Weights of a small GPT-style language model, trained from scratch on English Wikipedia: local attention windows.
Each number is 500 + 50 x the weight over its row's rms, rounded and kept within 0 to 999. Layers, rows and columns count from 0. Numbers have three digits each. The size before them is the row's rms in percent of the matrix's.

# v: layer 2 attention value, 256x256, rms 0.15, rows 99-134, columns 128-191
# o: layer 2 attention output (transposed), 256x256, rms 0.146, rows 99-134, columns 128-191
# q: layer 2 attention query, 256x256, rms 0.153, rows 128-191, columns 128-191
# k: layer 2 attention key, 256x256, rms 0.149, rows 128-191, columns 128-191
v99 103:473530503389539489487516501613468433542503435524609509530442447591533511463541564461444498497510513508443539500517479574418549485521458508436523469496404515552561504511504466522435498496506601
o99 097:515565472520523477492515429470528467415540396488520585497460645603477511567473532499531543494473576417478401543529423516538545446410506385430502527559551455497570486514481609417525488465528445
v100 107:533413558473529517486491458512453553550555408553416516541558463495505503532516492367440507487475496473499541531520363512522485590498528431546500519551492526541486433524392453427563469436453512
o100 099:595432378441514472553508492525460474526501593522482505478508606509538502475461526419491518521542507594525512476554486519496447541492491455497541447449538489459535505484601531557456469495516515
v101 091:472554449430444424445528510475496596492500493462508439528542581551560557558478431521481460511497469502542584487560564490445461491516557496480404437488543480574542564409442471493462519585488536
o101 097:500462490426578484433483549494465446572557559568548569496583496465438536380497434508600440430498574456487559514474440509479478517506496471516508498460443553510529543414584542537494465541475524
v102 104:516468497445570482451602566467550480461554449519486529524578445409408492387479511469494446498488586488545545427461519535451560586456499440557477395518471458542508491374518512524503500513493621
o102 101:561541512556432512546483473403393460535492509392495541490571433485501511565475482653505615502444554522471418480493498522445562476537451453426506471549437453494519472482521568570569495456429504
v103 096:507516424564602440476475434494476559428538544396380513479498498540491438583392417458516465540570452596531541507513537544542509400554508577481413570502518435521498579518461555500418504554609541
o103 100:468474514471522626469476456573433459489422386585472546456599595545440530466528511512621527485536505505465534437468479412439482506518529503532474565491464529585492464542500480528562532503449480
v104 100:503404521562459480481496487454497490561405586617629476459506505517510517523507493480486408470499592573479488483474558438486536478525472492541508543517549503513478545436422529477436410566519447
o104 096:465590488571504459565549560496520472546468474503524636555493428489388510385499519473500551518506474575494480444567413585562534539557474466401501436454564521512549521451462505502471614451434542
v105 116:439601433522411483491548488428450581453508501560462457574422632557470521471501448447545567527416463553473458503472457496457502533512481553475539439479451491523491504555557547537432534613481520
o105 104:571433421469457463553480473556467541604504552500533450561487526420540517550464496520537520462414550455571490451465463521459459477421574489502517399520443474577553475461518465573543500452501563
v106 095:499462552459510523494409560493567439559492494561580490432481473500561520484553485414528514578490506483491583663484484505500464498467567459474484421419497471538529499522482464515547499386564545
o106 097:575522494405411534508501482422490530582542502444457433470561495477459441534622489511547479531411628468448622503449530515500561423530612507520533553542446393497478605501489563547495553446483562
v107 085:547435410419411400459536516539493591572496488498489443590475501458582367460508532532525400534583545520553561466542458504421552475543444519527488489499504469473568533587469532450459502442591569
o107 102:504543461500514520474407508522575467476472457523457460604468525474428521422505478437536436340455412509520475514493445545497494572402497489485391467562527548558483552537490591502531579522482586
v108 095:435466489452439473472433539638521605415442457535535513488432522490533545493449492530439515476502530542507437450505404537479516526539494623566573570521471499542538521552496524481494473415462529
o108 097:539409508488577428500442579514420516510469416564484563528642392506607481519453518474488456478438497591454510474488510563511591538570454445477444457502532499487521490569575494483456505534464397
v109 099:480466546482586462553355555475436475464453504495448543514479422442455443517435492341504529486542437441534527519511457471609539560591440528503483490518500565531529431475536391490484454477526568
o109 097:481510442449509456518507516566532628505490398541557484577500467493431515541514478458416451512534497581455551423587554544536475453530510492529495478482489488476528535534547515521513559587431441
v110 091:506450460508554474481581528539506513493473437459525534395494509561475545550517510457497463487477545489566589501454462479438536516468476504472478508452456554516519494417494455526626525515445525
o110 100:436414465437442419555461454419570505548474649548470468514511421531523530521472418575491487511453545395594477522561547598449559527541586459511461528458409537501498546532477521456509478422468498
v111 105:468496469514519543509495575563517431464490483423562505454516434479551553469431497592459497424520462534526545501471467423553481440553515477434437510524493488451555559489555508467452469550436569
o111 101:510517439536458466514497493432517504523470528574496560400549567439564487441579552527451560489446406493617405466546504474517499486422417501487513529476449528585436555427459562450485488552605439
v112 101:575490438504387468475485604505548469495377496522552483539461545538515523424516434561512516527522547433473461579478435423455537504438457482450573509468447523558485535494406488515416589542505537
o112 095:496549418419558513556489523493443478479499479511437442499491543466535557494540557479478409458485451569424460469452471472492562492567546477569458537546470452551558568514445458524523499457461558
v113 095:519437491483501493489493603538378557574554469431497507571553500499492480564508420539468516596501459414568444486573487480503498537533406498487486501435496474490417562445488533518391472407508522
o113 097:513569448454434519475523533519499462454473465556440469510485514523550508457535464467471592606473520471401520536528434564435492574517535542552515550613464481433489545415382443528554495538491541
v114 105:513503457512586452507495455504456480500390490491390563487529501415482437520428474512467465471525484501538516473428446506536591549517560560513512587561572580411494473593464400531473463484498422
o114 098:441493532574553549440490509510435452496520578468438594503481395456541486548559529495484427497506574523454582507586467511454521394505464534525485519532577458506539452486532448537512474472545509
v115 097:414554518556523452545542528442507635500561505461552431499525628557437504552554431451494455553523442561472485511494549530479431488605581457439456534479534477519546513519570459492456477468564492
o115 099:406475604480439366455461447537527585479438545501449490470611464555537542433496502489540500472537517498503475539509465486509503535519543483506501549567474574480435471423486522423566513535481508
v116 099:399541455465468546516579595505521477451481463553381533509536429465562546437473521476429408496442534478480520488521477513535502559498461470470543416520480490499558463501616558531447490595544527
o116 096:519541507494455457468457571520395529462485523482466470599472523486509436423539534546446508542466522542487520525542574549526430535484429492475435489531504531381451603487535402487536532435567501
v117 101:496478485496502488465513567444536522387481547463560578542486444520554577486523454449440506462509528477501574427490548528509496492458496534571449505418580462537474407479421430482464478479408447
o117 101:469502553500412511497538606401417467403446448515518492457461533516456467592569477486528468561550477605510522573486501513433464511504526502431516462530412525647519447443507463429500514554507545
v118 103:540474472499480486470502515451499545437464530541545564499513528539439529550521449495501454472513525516551591472478539424449459416526454435465535509549461505511456521416482554466410469563521589
o118 098:470524483495569542564511475546466545474427398395368509398524521469441527414509416409503547475473545569538503546480445495526414529548530428559498465348526556462451497433440569564583538472579427
v119 093:499479461447443518516526478512496522487555553450394499528516675480476584421528367531427465469535518515520499417497476502431470480434409525482489472498562447516523530471500438471485559559495470
o119 094:589552502440359521436501532495465474510511488539579423419570502509515517540502491490531528498394501630468460549416541473467497520575468422478443447487527496431583438461506493520515531499528524
v120 115:587455500534495495476491526575491500538407334479506504492525500453474513506518635475543478473530494543463621534503482530491483510511415495572510439553573438530500469399480572503554485530525562
o120 106:502511505549476531515406444461460503513545501514451516431541557466506529482502517487526568405493567517401451478519529400559477540521434527492547528428527373454581497578458512519501439511532486
v121 095:454567484517499499448542486551455478462532471563444414525440586597567466584475480479544614527460511469483473535551495539529482509496450505441534452384477523483518452417488575381518557505399535
o121 097:526486457513503472555423415467459501521529527460576513390438491459499597485627505564432481602572369499432517436440487510486490567556527483424534465424550419477461506467437606449533473543579500
v122 100:486460528499501476443555600528456457482464535446509525512550512437443470511521516472491457529574568458430533484488498474521517508530443542541464606571512485539515534451480483580367464498423492
o122 096:584453505560457454480512390403492497493465509487479426528497546519528517544425455498480489464448459515486412516572395549607451556465477458411538570457496525444597429501425555544651467434530547
v123 090:401475541505471530499543420540450590492410489516536451577535493508507408530494493529514427476495501611490542491586469626441489452465503496538486549470562537435400481552507497435441535402465487
o123 095:427500466402494501503478497568547482545510487509485546543508425423590434492469587561524520490530550518501496516407539432507482505455536465417497604400458539578450533558458558568575519541447474
v124 099:597470467498466554549530474525476470480501592481525525401466453525551492494499481472449463500626514530438501481486606643543472515517465414467609543490511474465432516530518530498459533470576494
o124 098:456557564521493448462366466479566506514550426460548555472517557423491498533427444567506410528479543553543488460608596493521529440545522522415571388437475529517591510449452516413570470462534512
v125 098:609481475478520523497462508434448529442482444477407514583462558567476464527596479561507519560497581486450502486592520519515546556515459510489500470549392498453519434560444500541577531580460498
o125 102:483516589472525534515527402489525502571565438543407511477383452464554497465564510513556531573420418488444516524521447519533455478453521445435589460548559512553533499489554505554463578464362496
v126 100:431544431467514430537437535460500509567520561458415500478516325571414517509566502522446507509457479543500447552453511435497452494480557543513498456472490344602484575464492558461498402543458420
o126 100:549481504501505434492555483498520467565371566537451560546479512524551571408498446517499507523400550494554507556523538447460479517608544457489497506459516459496511558532498507520612472449556548
v127 106:540479525482384472459523488488521489472459563464475478472502467531482548454520521492516474490472509518548487499535561599399417402502528483530547506577464500583559494434534481478476489527473480
o127 101:515530488513458458451486581481700556495464461504565448497586577479483486436543570489547493483509514531526557468511459647405452502529477549489506475466539511459497434469595446577520373547465457
q128 101:545493497576482530518461504608489456542476584541386541481473476505450501545434464592520370525392499461515585469545505481529498505551460460511448483568504509436527491512540456566523528522450484
k128 071:516589535569500413524516496501522506490546471469544541469428497515550474466522559490428637530384521516440470496483495526409424530535537497509471524527528484505392460539530429517386495425573489
q129 091:507449534493532577546460469556498465539476525486503555462477572543475487515373515608438448510474560482522568447575495456535507526539432574543531500517447578516493473528469499489599488495468537
k129 117:423541531441376488525553491585498500525483553527505548512506575470505434521498505582537452446378557485527559562564483560541570470558483544484452504556558533418559488568494508579491533488517552
q130 089:494522463518415463455591519544528504505513535480502478561509416495504525419489453437511506499560498542558505496460479481551437556425555514469457545550478477595514451456512625482406562495508519
k130 092:597547491525536416519441447444568444492608528404519435531414411531514466445561502461477526528547471547485502405543388556526433534555557450506447452534418416507474469464506467550515410506512490
q131 093:562487445584521485519592480530565412530588459419481490518554470544599469498416569401548491511547486604551545482432456480562562514436539613480536538567467475578553480495512581423452564501522558
k131 096:481446482445605477530478505486574517550481536550509471534443424584475465484490518476526552533575481524580523520481410462559556497424524527506493457496510513617476446401572550488396386459556479
q132 085:508479558479504467480487493494545466459625517468552403503474465489460500559550519548530469496611482482470479572470469532508397457524445521495562528505534454553552453615507482504457517587564438
k132 093:518423498513598502534502456444451583456514497460550506421398400530482537498485430516521533450543473469498484546555527538526432481557519470501489540444474501554565439453552470504433431562513426
q133 079:497509463479570536490576437462511447495531520445487503506525508594500513615492476429542582391458498512484608539487511533589529578554472553584492527452558394485533502478530479453484553449518497
k133 089:523541534536496535494523521484513536497533544511526548524614469560494531577448515413568473497459591467385466543479538485515529444479497438489472503429502471499584497512443500565571582363560537
q134 084:502506460452459551495426507553467511513559537487415497557525442499441563498510541514449469524574471495619496423489504508492487400527497570473606493485452566461533559435440543587540426450548594
k134 090:512504528458485525481539515419489504553460508495553552476520568492529463519463581473384558536477450525476432432490482513578537467495448405586493537500553501449564616561523451575521489405481481
q135 088:472464475532569526553512541497437458501554346567556574526513422503533547482475426530607575512383391551525507539485460507474504545550493544524505488518582439485509523525493457583398506557468507
k135 097:525464518437488498545516463427499514484508539425556460581558418525433533574447426468513585475478471422473478454543548446468442500467510541416535497403451470412489444467486356431404511465498548
q136 100:525545562487497454461570445420584468446514405440532403463509489505464451506562482382550515514504468428498463517495521409534423514436631478429476488458553512499420499490414485500486522555517428
k136 105:535398563484454598545531492494521485439612491347536448573520514573535548506480443488485472508538524501471479558573481467445396522420450518538529497414485459508508452476461484462455466578535499
q137 083:497576536471473522488550433567517522456389558543480549519549590577496475507442494556447564557539527580501517424544468503464540558521428554524520470550541507504518527478411436463521464536487441
k137 097:451432523475514478491505515593499389441405495549591472442545435567516439566482512575482494439443541518537525517510450440540564502512565585482560488498489567553455509504578502559454504502547509
q138 097:497515452518560461396566547502458458588419499603508522543523443448504504509460531454569496630461477635481432432412438465539416547536504486440537451486556446471453504527538478514366534532549499
k138 099:435532512500634461474497533460458540513592519468511598530477420399545522491542499548457534406465489537453535551510463540395477503523497498518515588480440533497575400542534590461444510497490561
q139 095:541488489521441502497557517479470551460348438495487630499483430441495366542503507521529457500565488478543516444583548468609566482467419536566522430514431500475494387455460491487410432482522461
k139 094:531589464491579475553482365474485555546479493473517491385537440436497431510473434569530512483544479489574487444580472487517549613480589501416488493495457396490535531498588533494522493443493480
q140 090:481477438526487428517444599556496542428464506527425502456515512586542421503623570573471533581480526520495444375526469534491546463535434469422484453453471545509496495538511565568547486525381521
k140 107:464425482605449474426495527473550479519438454534478578420514600499432516489515564496514451544403488493508524461557463478518502511576536524477576490569581468466456503521531538539491512385417476
q141 073:470518451567497548511455569467524494556525547465493512534451536555559440554539416555401477537425550466463615495495497426493417521596424529570564481524578548437454469457364566482479501453545506
k141 083:491532509488394445443469536461463558456529467425531477521512374521390554499459454461441463503463572452610551446535482492450488554498504539525458449408554549582443491479533490439533494501570456
q142 097:410589525497447493502480457488454579535540566531431502495505469503539449553574478496467500478514580519482605514500505502558556499510512413608460515474556523451559437514466501497538452438455444
k142 103:476550486565505536477475502467552492523494500469416501399461499430596440469556554388578479562406595508484484465538476558512569448548488479441383577554508545411442522511604471465507515496473517
q143 100:506485359542524504477492553508623561566461489461530580466536557469484505504471551457512540583559454454471462478493562390610476458505589448588474519485504607513453500537527512497476615475514423
k143 102:529457409442514460470523515536532459595450551562457540403470538555418509495473411537504474524487493504487541613541497533511498474426452507561589467559462610546440552526483546461508563543474468
q144 104:592464561467475512532539578526437518532570432455540587522477516555491539509458484434624502460530534506485464412421467526515457540426535469454570571475452461510553488556452429504363415496505509
k144 095:518482428439493542494508562492427459464541429419578453666470453523562580439515445442475498531425485460555543476415429553575450564468524536594516524526525485471516459502584465371457414507535430
q145 103:430409559452506528454516589473493585507516463414530456564490555524471497460435427497469494469498481545480524517527515514580541565398523447640519557503483597514476602506473510570547516528501435
k145 103:519506496455517443514398571526387448404555476480508531457528452529516535549539469523531474548511535540544546492506522535529517462587475481473555539463461515469515490470437532546437545422539465
q146 100:493458405560576505570503437464484513497478375535560478556467554527479498487406598488540584515595541487402544518463473476543533475499503399416447537563511567424465519500564480543485586500433513
k146 096:524478440513535426576539500541494468439536399495463449432550533526457600453496489477569410519527430484601479461584462513532454485567474470471571470440556565496520487530546510493521508593491500
q147 087:596397529519537450536485518517529488472625502441402499462435467494468435481564428460565385490505457492468528545554393593422504453477492517442498571557593496425530598480422554561570449540502410
k147 110:473521497548440457570473573562521513591484457498423555442469581485487498461507497453482465472448460535528517482544465454470523508581530432471441586499436557441519549502430496470499493414479495
q148 095:476486535520520535484434502542448451473433552480482444430561456521563444391531481394547502586536459524504479486522518567505575554515466582503514533396395569471530450518598582474534374476536410
k148 097:412589570486532507432482579489474522413536524509512459395480480532467476478531446472530530574448460590475476460437563442487455500397446448520569563507394448396551458569477608455510461546550496
q149 100:527523480532495411465483503527385572512526506486469461524496489454522479517554487500556526590540559465587605470568568503540478583539507508470567508517532478404535553427487444514526539510573510
k149 099:475452500421413393497458471533442482504426510499555517545391510505518584469537532430527441552504454524576518503543535500496491480593483393505554508509522485458445597434500492495505469374488525
q150 107:554590503573484534631456467480555567490507499502510521548538507472481523573425475466424421618490486568486519395520493490507385511477443548452487478513495486515486535415501507405541471552491498
k150 098:537435495477553566505524505467495495577478485536494517457524514452505436507418533561432435511437506561442513465610460488546553493568452493567517478538493571530439501505542495423487518537463556
q151 099:507503373462459524477502584478455447534419507518446505486400569448433503489515406469556437442450489489498582517603529478523476439509471468436555471467502517526439471586507454509555504416465517
k151 095:551529510445471484522432545594573488511541580540399590416547579444382488500505446498504502470426544504447485535514484451497497524484483519476387465445528587503322561557470518533517433427546461
q152 101:561515465491493470530487446564477482539529538486485479418517484526537555506438492541487468456429486454517524496464452444512451492549516460578501516506423389483491514557394523486553414493461469
k152 096:423526457530527498504583567604440475546446577530516501457463531475526505403503458592405512514506523520448497467406487502493436541470548502515576548379541524506545482467423536443500531451414597
q153 096:561532443470517453494542577401422485534495431560477537491463510499495474502502555456520557524462569590517519534416495514403448521627569565494508467512526543419513578498536528567454459484522461
k153 095:577439478519434421487518565471419437474431518519474442479534517433564470458370557527486419498490533425511485533456492589561437467498420659559456473468555522551485535434539573472561513468413446
q154 109:494671488531474501419529508513436473473523527456527502517450475498509481479479452394512491510467545502550466408512496493514490468558575479519465503555461530560560531493508519613583487511430547
k154 099:544470474477524550433457532424440433529519537458541501499521514513503441524427553483420572579496510512478597532538409518546495432569498508533540433576545491512612489483467448554424452450487497
q155 099:438548530549515597591470565556481453504400511503629446423496502441551460504556424519490460561460519411583403361537455549489494541555429531490457530520447555461488542460447485462455565505513531
k155 095:410595516476451502440547491453501470607461544442581569521543466438505504563572411540459438495510479496587519481514500477504538503520450483436412425438521534595442495517539512496472512465434537
q156 106:516427484536500477435553412477526543462476457412500542565526489483398478465478546474628410565461482408306405549473459524505481515504497566658520465543505486454429557484491509487476538498451523
k156 096:524478598430518466498439499432483504572481472408464452547594480474506483512506493510544395492512463441461537537475506434538435418389452434538493466462475430528476475593525521519583476387511560
q157 099:536491539468409513439435497520459552465435542482513483530533508445502496535497486584585478415472486491566532605444476487497422526430465553615531601608458552573428520528583532549559455518484437
k157 094:590438488456572524460421531441506480467507434610550430508398508493503419542496465471563404468504485489564461476439440484537466442425519556478544492523478436593443541455474427561572586549479495
q158 104:497571415472576620468454599552503517514504488536554457461467478502529514530557565421516449454517518516487484497470465450642463503487439420493400482516501525550525525475464594480494501499513535
k158 097:538471503430573578448569452442554419489579442484465470567492485614525545566540506527509467535458492581480428485591497505486531433435443388454496589544535505502607514446431555539439522499459474
q159 107:592450501477504426477552583443474468576486539509443516428523495461590496498533524635550511398536439506612500411386534442509444433430465590465487538535547550450536503537463519539566492477626554
k159 095:542529598376499494551566416488439421573560509456448466371446471547490542518456537588447536456498457496459494428479501586490504496607462503521484555387511506455538458508510440474466601452525548
q160 099:482498578426460561501477503524447473486434455523481472482576490429453578510518507483453445522388524468551503444497531506476456471404502527551537510635445472404549486471451549511441486488461523
k160 095:525541416435408552531429553553544543511474481475457506517463460531622445594547459515507559476483488502452519468544540466523479553569514486583427591496510534554572584541495367463541541433473471
q161 105:494454498588533390476476454514497417438463466579516393560494502506442466542524463489585545510564399461567509526473421533546420510574539556536547451559427503563324490431549468537427433472583455
k161 099:476479604522524409626474486505528466531469407537473486505477483452450491459517505521470538447413506549538457496442494542443476659426490532463525501497499558493495523545427385654409482465563496
q162 101:564546576492545539503542429568549554393484479541467479542471432446487413486557553439515449471511414555553520451456543525539501393547469509483469467486419453536541462578549454608484480553568429
k162 095:575530528515675528568495485472481542523462440401539532556478426530474513548584582524536512489487525496500442460486497480502448464554449515476571468507507561521526516487613499512503501478588548
q163 097:547431502531484490398474541529496466433399499544476513630574454449490523537474447507460523503445568426544468553540639553487414465496512470437528468583540561503433530513459445408450489505457504
k163 095:462437459441442465464420501541515454601455520561448601528411448461562469514513458595478501514461497442519531536527511522371545518375428509421547464421478588421559517576521523467504526483422421
q164 101:432498519496458454463452586475540434579532568560516442470463519526458562364353567535442546580468505390594484460496432482489494471554480653498398570490533571543425529477494480445482507429468455
k164 098:525558580510523492543556474494650473468412492499586403481427522451493545466534516548412457591523519488550591480479529491466530438396465549497441428486519466533518462523559601515532545354483569
q165 107:578523510461532418489555450462568451450514521424527519431531484487442464517489450534504519568498527508366434429531478528430530456367536512476546537470565554506526509424491519563496521469588586
k165 099:469541495478483527496441537524490494469509563398592508495473460454459513429467567529583530536496454484437490486565550500481570492532573556682514542529465548437500555460537562519492417505482395
q166 106:617547468543493550482498457514602432487506408524445531471462381486430378596511535456474463451494449544500550559475506456550498490608492447466477478529536581551582499494556479557543450525503497
k166 099:499543488590506449597482445559486461461375485444452462419554466515521549525541548543490586397447446440496529597489553584551580457489521426441536563547489526553516562508481440526509479561461476
q167 111:534574468527474513524397365559437406493480430586452571555524520464529500526535463511492507556573603562492418482456505432454506528445513470517553583483526607494499445494500550569568554439511537
k167 100:497543404541501455424501458506471546483485367594497519440492520441580499511469445457436493572515504498445445471548534466518455482450526529438459469495519472474467592504544490453491573514539598
q168 100:533415467472528474486440615501560406394525581474527510535577526482460431477486495582414496458522465475565511499477506522463518513471594499523428513474582479421472525457444544384455521545500494
k168 096:475472527474534423454544481573566550503464551407521552510590425559563533512531450505404510555572539540525449482505565439566495520404487496580511511505587561500595503472508498477549546506554511
q169 096:529528438482511521464555455461490515495491578490444507497468502488473486467477480497483396500484522499534445450470461537498519582601382453606429586451419497474557482485480457467460437469406571
k169 093:415591516517447596458522569500451558508510456508465581501422513580497528507548538433532456470435521570432541556538438569504531503470508483546494432541420559557492536484494440510514523462542547
q170 104:475546505464438576533434507423509533482503487453502457465470634502526441388540539411444358468484487410502487626433497457510545507484575487464514588578508502604483432531525548485495434552549533
k170 107:558475423398474538570435444459526438428504590475585506452396498513550508579503479510481519484513538484470356414447455488473466559428497535444504461491513459546507429531619556515541486607543555
q171 101:512544487493496499448514455444513548496505449499467586513456473454526541458362437497519477588542530465557544449408529511448547494565412447495417471490436521513566526541539403594481526545461477
k171 094:449477542514490439422539549475468491515525573474497502442553502571529487582495454495501470554549427434514472446472481542491579423524459463449484424541427498528480615519581383464543505438502437
q172 100:476411507508421608487468518504539509577530499429502608497508477435520523554500586514553528442453524387494582462567468512511459430423439497454419539458530558520527401637456544485464478535437465
k172 097:476534532450581529478382491562550426493445377476477529426504515541491508461418500585524456466543449483492592560531521547559523546422497405520413562567545462477496480583501494571531491408474480
q173 098:437451380513481552506556474458517568453439596494615552478431468512481524441363506472489508521423502535515544544532439547428448552520435529490524484637504468537473479544496503547619552442459383
k173 099:495396452606520500528454436444541425559503489530375541504453533620354543499539488486472463522565509466577584563452459491481578529569498439569465467558555492510480442451393614417526495547549501
q174 107:472393454509591605508455451488502487441443553516496535429605487462495487524431523650574431526466501517552513481461472509527367478464515492446526418422542496524552499592469445527562506556465429
k174 099:438482485606487548577545522479490508569581461525528548414525451528446481533471502577502509489491595422541493450463471477469470535494520492468539444499614543600629433478477541476544583526525463
q175 097:485563476576454558512526520563530470525528419522444513489505443439509472583460434552439466445521456444400502460552493493392498485531472586518487474529549538530449482436473405495583548443534493
k175 092:590544544495535432517477465569569523449416517486394538401489451482482467559480506576505453483496458559566491517519481513498520457521390504547458452445450461441594447546486486361543475545541566
q176 099:497556550364517516488444462638459565498469476477499475488454470511524501612473486496496522510499445526464483481562566479531437433348613473530529531518397492499428475569537493500496480453460481
k176 092:509493440444531457579469418436542429579460436490646405539539481504629406538505400438488574508484447577523370508594453505514467574406525457518588419552615405644472486528524405525442583518470471
q177 102:486446462421560551469512463540520511626525544456613605534560489520531525638423489462603383479545449545570542445476527519570502493495487545501483482464538365439617469384495487576523528443449498
k177 094:505469523428417452481555480443514398503435484528443499414430498405544471580485466561603443474520461460435424494513431563515523529472498513509591474569547604493562480550553541521450563508490461
q178 098:491449375541418494497529550484358418456535478472533463446517499442538480508537504422608436516483469499494497467454554446465497476448539550349476602510453484569479526541486464493395541431528415
k178 098:415482514541488485496453478571523468462485500551427485434533484532370465552425541500539496454424530483547465480457494492494488505549475454425515586374558533496534493558476491492545468445522466
q179 106:432434580491503542505515491512492471439466538515472562482510552437528523534644536489493475504483537511523509545494506513467504531432513493533446534492617468483399554428587492603467497564438432
k179 095:562432495513527384469469595567526567548456543442439467458528452560455547525504487571420504568515566434499435571470451522491532468525550451562602548565513558451486559461480478499469504502472594
q180 108:534521539478448528562482555496552440537493500509518428423556553513513521467494528490560569538538521472507497522466555583467594533512525413402483469513583519445435447528514567491485517471435594
k180 099:449569551401535529527509494524545520534525594523593482499524497467522493509498520478569534617490494450480450577432583559494496493565431509557445394410468459490564511509393540497433547477434430
q181 100:491467483551412509513445456442464478656540512534504552565539458480474602474522422566459511525476491501422457497496536437567465444495620525445456483499461495531488523524553540538480511399471534
k181 098:448473465476526576521463480442471546473609560502496527533634486508467492516450507472511497480553475547508380476477476503602474397515503522537540492499461344478524463541487476561564558544566519
q182 105:580419503559513405459433519524497495509511460568594438499512543510465450483564458454517608535477497380525555541489534431401472412441467484605496585532529501445543489450500586452567502485461490
k182 095:488604515472450468462485462537553545424522534494514462532526458385484468443523439518450560468412551549559418418492569475484441494418494542606371488503465579500493435439443474436466503549473428
q183 097:397554493543429492408508494473446478528525450553521499558551572456409428533546478480433498544534439484563511486471514543490440420546529601508534497456518450452529565552466438459492490384423506
k183 094:491539420454479494444497501581475470503506509444347560479486537434416481556498486467516560478443548486467515462444507469487431558455476484499535422506473502622519553524429511458464434485540419
q184 099:514450513542465486494512463506484571511536526503508401515608558526526456534483499500523574456428469510484517463533528510551538459401463466495480517599457565422539581597458427518480576495579463
k184 097:581431431465496509485492488464434477434513495451432499485537512434472472454569469515439540444537554421539582483500594499574414542513491445544494471443480493444474410509508567561495454508468467
q185 102:550445449509518453488460492530471558502497522571507448569439585519490507457480483475524571576593521429501478406427461511541522476458574440502519521518490470553409497535445515507401461462462470
k185 101:447431398532443541536392538593433478554537564446417419559534536569437465442569537461512552597535505538464406543474512527461491552413553475509436534544457379474376432457438461435508553483537516
q186 101:496479634498523491457444486409521547659518538529486424501517556453443504527454513499515439478465464592458490509542517478585512598456528450518406543538445557419464519399551515469574493487477584
k186 095:516583541537446469551456593446519445523512510548413458475508524446481540540520434452458446444468493483506470436529517522573452473444471431454379504573478534475497514519492576443484500472351499
q187 104:498540451551527476463492519506555485499455448511547494491443478433434509560574579512431453528545530504502503380499529540512509479584589415487515574469551500478548398449467517550466435486556552
k187 097:448536550530502503551465452525540518477400435556438469402502524453512488520456520509520485527523535378480504471537541510486596489491523417519424442499468437513466494499537490584533454605390527
q188 107:471445567494409489552490533531473558513507413480462544487446510582442561515488539525472516468512529535511504499425554488542479486503590502396428600499501435513465471523475502576458507458550473
k188 102:549392455538473495496550458521524490558493487513486499538502490491484464563497540443532578541423547533519487487556538504576540474529494502473436532491482452455474461501491456597477580479517524
q189 102:440551500446407496513430522488537468584518544562468488498572509495478517588423544569495449558477443484395505423491521485493578498488616494473522471492492479455446502537546429536498504591472441
k189 092:489520466511379491526554497517572466444504573485532524440579498474552468486387530460455456475474302559470545541513551548459522516498520452504475510600505470509501484515539504582372498523490445
q190 099:591594515467416533453461554492487512508364537570558420465500510476501443439510410520563510489485500570528483465488460480543514530561607510620562524500556463479630473474491521489510510456547494
k190 096:548565458567537481410520517469472496568465510512525453519467458452488566513423447448477521509489515555503539497423493448520568533473494484588542577601513460568529525395558428538526517443460431
q191 105:544611508511497441502445491538439568534544498541564567477618512524574438521480397422479484480566516469411496481543499645526462521495500448403527498544547507498497502540488512421551509505474556
k191 100:564506471513464476559430511627467423501528506488576548505509571549427448398532514411465435443454478567540578411570564500519546397512457498478416491511588466561484476566548522511499570522460463
v128 109:511542618537416499500486516536453370473574471584525483450525530471423396538477574581525544546580449519447480484544615552545485469491441505550534513463468497480578417499444516528565554499483519
o128 108:587514569453506592550566404545528537468447490466512569555461464513579451431524523459530476491457474615554522445446401561474443560501567563486516506490406395560526511488490536389476513475479495
v129 099:392510524465570467426532552458440501437533546525551432501501472451494454414483482557426520536554409570399487506516569474425395474466488542492562530520502501525505426470536550533512579542475467
o129 106:531488601569465469435502469531555486501460503528648480487443529469501444505508436541536498572498607492519507456482513495427470410481565459557423498484462513530460495498454457532486475458472525
v130 105:495489497535545524496542537522477452497495536436492498494485570460571508504496541527610421500481478567458528493540496497516484567525451506500519509500534434438523511442468558492563422415478455
o130 103:507468470487482518364427598558437562548579476536485463492517577493611465553503513435408525487507538536529484467558505521429522610442456521478459534484511524430492469526532433464553491485528434
v131 098:521494448500458479531535461503495440521533582478452529549483522481517512603510495612505490584519542507547500456467476419443385533573523359432431496534464550560456569547474432465602515381547543
o131 103:551553534574601460446454445453476430436545543466472489433459579408582499512487494539429536393529573596516443505529502545503479493480450593596537419552524478422473397485550503508484496486578488
v132 113:467551547551402545473633491456447563496458559450411484415502486495419465481517593480460486445541525452489518519549565417460562468489543554484531494553559500510514511575518549491510438510501423
o132 108:446503508373550481563431482510545472531529495566582435517482523601607586465491462430507451562486482429501474525499566564491461380575497514421644515478469559421446505525503545496516530423468513
v133 104:521573518413452411476535546586414558495521589488575583452453502480497547480599558477498432548407525536527462578450530569559518512512564522456495540512496509437461453467512412442456513489500504
o133 106:463431488569513454511550506448575580567539467518452503610491509506503477495525450488472499504534540582527577520511406388518538550510504519485544441581373498451446476548488508445468594504592409
v134 100:482503500484525568531502489434480476498529548481500539428443525509477459481487469494558567478475511438400521469469528566537513530567489458452479534562570512539490521537458444484519489496455535
o134 110:460529522456475451537515485438521468532513578433498550473541464470471573614521673478549479528546518507493517603485460525427550395467491551597537549493427539453517469469476498526492486546451450